Part of a small language model's weights.
Architecture: LayerNorm before each block, learned positions, biases, tied embeddings.
Each number is 500 + 25 x the weight over its row's rms, rounded and kept within 0 to 999. Layers, rows and columns count from 0. Numbers have three digits each. The size before them is the row's rms in percent of the matrix's.

# layer 2 MLP up, 512x128, rms 0.123, rows 26-47, columns 0-63
065:480484517490456470497496542527529436495482527496491514532454458525500480472492497487496490537481519492478521461527474506482505477495507516481485445508522556518524502490465514506480453472506438
061:468488462489511546482483491537486484520477501492518495501504487447530531493511542495475498487504480516559532530493496493462513534568534465483536513508498533505489462469489486489498503462535543
122:503530537478480513501519456480483496498480488457451557491471511491501460515467498464511493492514531492517482507454493483477487510494514485481470537523457548555480466530511498503533474485556467
047:450504475494471569523493511493556488519491503498490512460480478477538498479503491486445475494464486542493499461528544532480501487467508478519507521510508514483515515511470504468522524503534508
113:490504474519523498492522523452474490482517525491491517532458465468516538462529508496535497459485496517487556476471470489495522486533523501482503538503480506505517481553487548512478476520516518
061:484504507530496518516532510487557523478525509466496490484528491537484514541473514498530466555529491502514517473480511519500510529470470501506461499537494485500538480466490521460478508492482505
033:526501490489492499526533488521501531504462472519535496504506474516478477471478467477493515534460472567537485511499530487530472493475499493444505528491512484458512486524513505498508514482496491
064:533508460521513502506532432474530494470525559475532481511508518507514522530519480496485496506514507437472478511473474500516472488517498518491538491535474537504500478542510478499457477496513536
141:496468523480498513493463526487475484522514532484504523483500537467478490480504552478475487523477499516543558493494520451496461458487520514473542501515532511485503475505541464476541511470522543
100:517489541527572514541520487458478510506536536483496501508495474460491487447476492510499481516512472497483535495470502507492516503510471494476541519507489522493470487532492526471502495488474492
115:500511444483519550494484465499492517509472489493497518514503477491517506517486560493495465477467477514464471506497513496491488559485511490482479472497520500518450535554484483496475481507515489
103:485495507486547549507462525512493489545524522498520504477495501499516467542493514451519525467501464497516487489483488489492509533484506478503508519492467515494553484481488474495461525476550519
117:471454496475480498554487526493506522525523505519479514554471491479496466451515505465505455481486524453495541523508509536468513505505459547520531482455469516489452499512511456492506508505517482
103:499492536514492554544443459504514496501478516485506495468477494481493497500497492438502508519508515516523488555557505508501510519472472401501506496509530514511516498493520510471500512505497480
091:463509492511524489492526480519512551518503513493503484429483521476461494497457529500523515484517502559501488485491455527525468543527503467505497500522495490496519489471523472454481512540487514
049:516469473524503503523518484474522512514505504504510551482520509499434454445517521515507482481485511462482558510504479441515485501480496510488500513452469516540475447535522523440541521454505521
051:541465517481507466473514518531504461482502509524529486508520478492501440480471552530504523468462488521508529522538481513509473507481471468475492493558495462508535504512488523492519521512494498
098:499455521487461520498490526494547503501536506485471535470477503448493444504497534482489520477487523506501508522536537512492472482484510516521488490474457566540460491502546503479517501517556531
070:504521493544473512476492484510549485514534547490504490512488488537480512465523487480508432505480507496504515473487518484475524503478482487469521496537522517496515457492489535514494500494503442
079:487519494504527491471498473461492537470468469511515461468469469519509449529503474497476492487479487515493504509441501524512519496528521488457512513515466525464539506496472477465492513489521511
096:504502514485491532522523459463519493559503503519490504414512495507543488510497486432547532478480477547488478476516467493559519482512474480435486520489487518458537471508524525480502481491516475
085:461474473528527503510434513512534466516500480477503484446494505519504487495514521470460516517486524512541492491503485480470496497492481580467494466483528488512495503474468462557505508486494504
# layer 2 MLP down (transposed), 512x128, rms 0.0885, rows 26-46, columns 0-63
058:465511491478472541499503500465474538471506477509520466459554504476470495438450520467495526479517508469508432508498510479487526500483515493476488513497497550493502473526488506495477517492513478
058:531532513487491493493495521522509471488438484501502497459495498483482471480534475497532467505482468457517516541515512492498487523525493503515523490496458455482498506504436479440494506503504475
113:493483530494563510497520473518477515559480545539486493503512498497472545496544473495489466562497501517453524496534509490492512466448496492502520488490507503474495480496483511499475533470475520
046:526524497506483523540526535484465460467519524489497509516520519501470490482488512485501493463517516462518514508468464498480518488489497543523510563504501475499526485477531492514526531496499524
129:548488467559526504502501474443474475485529507494495510506466481494549528530511483484504492475516530505489513488473511525473483518531498481489486498513520493518512487519485507509496499489523534
066:553482473540510443544487528552465533489509527495508535528480527475479483501495499516536503502490486515454544494542480490493500499467517475486489465501521474526505485510526528523503467499486529
032:451494485471537507502511504516532441496526533506542498474498500514492496489511518551501471487496489474489472477517529522502525472478498475473481463459574496518514502493473512507524457487500452
059:491546497493540541531516505490516487495511509483516483500500533491496499520495483525477476520509517501516547512490489511486485504494519472502503516498529531451482497465486486515445486454520476
135:524499501490477503517493497474458493515523476463450483505522544512502523512543524459502522524475513465483476474503502495538539500485476474489512531452529511440527463524558485491506522536560462
097:496525493469515460514538487537526523473506450506498512493503476488464431479496507520472492478499524531512496492462492503474511501513538522497499533546524469512491488525502518473489504502481468
113:501539517522534486474461499502475505499481500506534461463490515531518520515486547477512463501477497524474494467517547483486495503534469507522488493489470427520458490548526482493493500487501528
108:473537496522475485484551537538523458489537513486536520508510460459499456529540498525501518490461474498533507533494480486512538509504502497482530494523501466467494491523498490428492507515516485
104:517509529512497536489502511499463512470495489494477506512473517499517524485482466532496488459522513480565505520544499516499527485570496521507527529501477489536496454496530485519515503481519488
111:536490507441480523497521533521488489499478491467494503504505470488494484481494531519494535477510496472471496551508507503509455506520496459514482493488527499548526513486506465528516505474499532
095:527489503501515514530514501501454486468483509476541476518511474457521531497488518537511505502517471459487493496488487507495478494474505511469525512404494468518506521497505516498508528511487501
041:535507493510481493503509547523535503470503472487508503474512497511491518510521508484468536511522539486489508514525491529446469471515465525516505508521552476490492503519511487509490515471449528
052:504495521515495499500476513494459495467458499494509476535529564510496532519539518465492507454502507442505522521505515504470498509500523466548500497550499521541536479467527529521491514445481483
079:492462529493501528581449506528497511453516533484536477487491504445485524515557454468490506456493495505504533496509490491488500502520502537522548504489483535474528509493470491533484527472461538
069:517540492488415492496480499504516488491518529472488482515510520517519560491496516497496520499484485467476526493435469515463533502468520477491530515476479529479501504489503462503527456508568518
084:491494454490459539484443472480509533479505540524528521535492442547467528463523476490538513510527501491484455510486500486475484517525498514518513520524480520483465448472468528476476529491482559
096:532548506481546501513525482512527501499512475480524486494549506471499512465507467484512501504571493481516482496468482496527503494508489518537539477487486511552532525482479495484492504490492502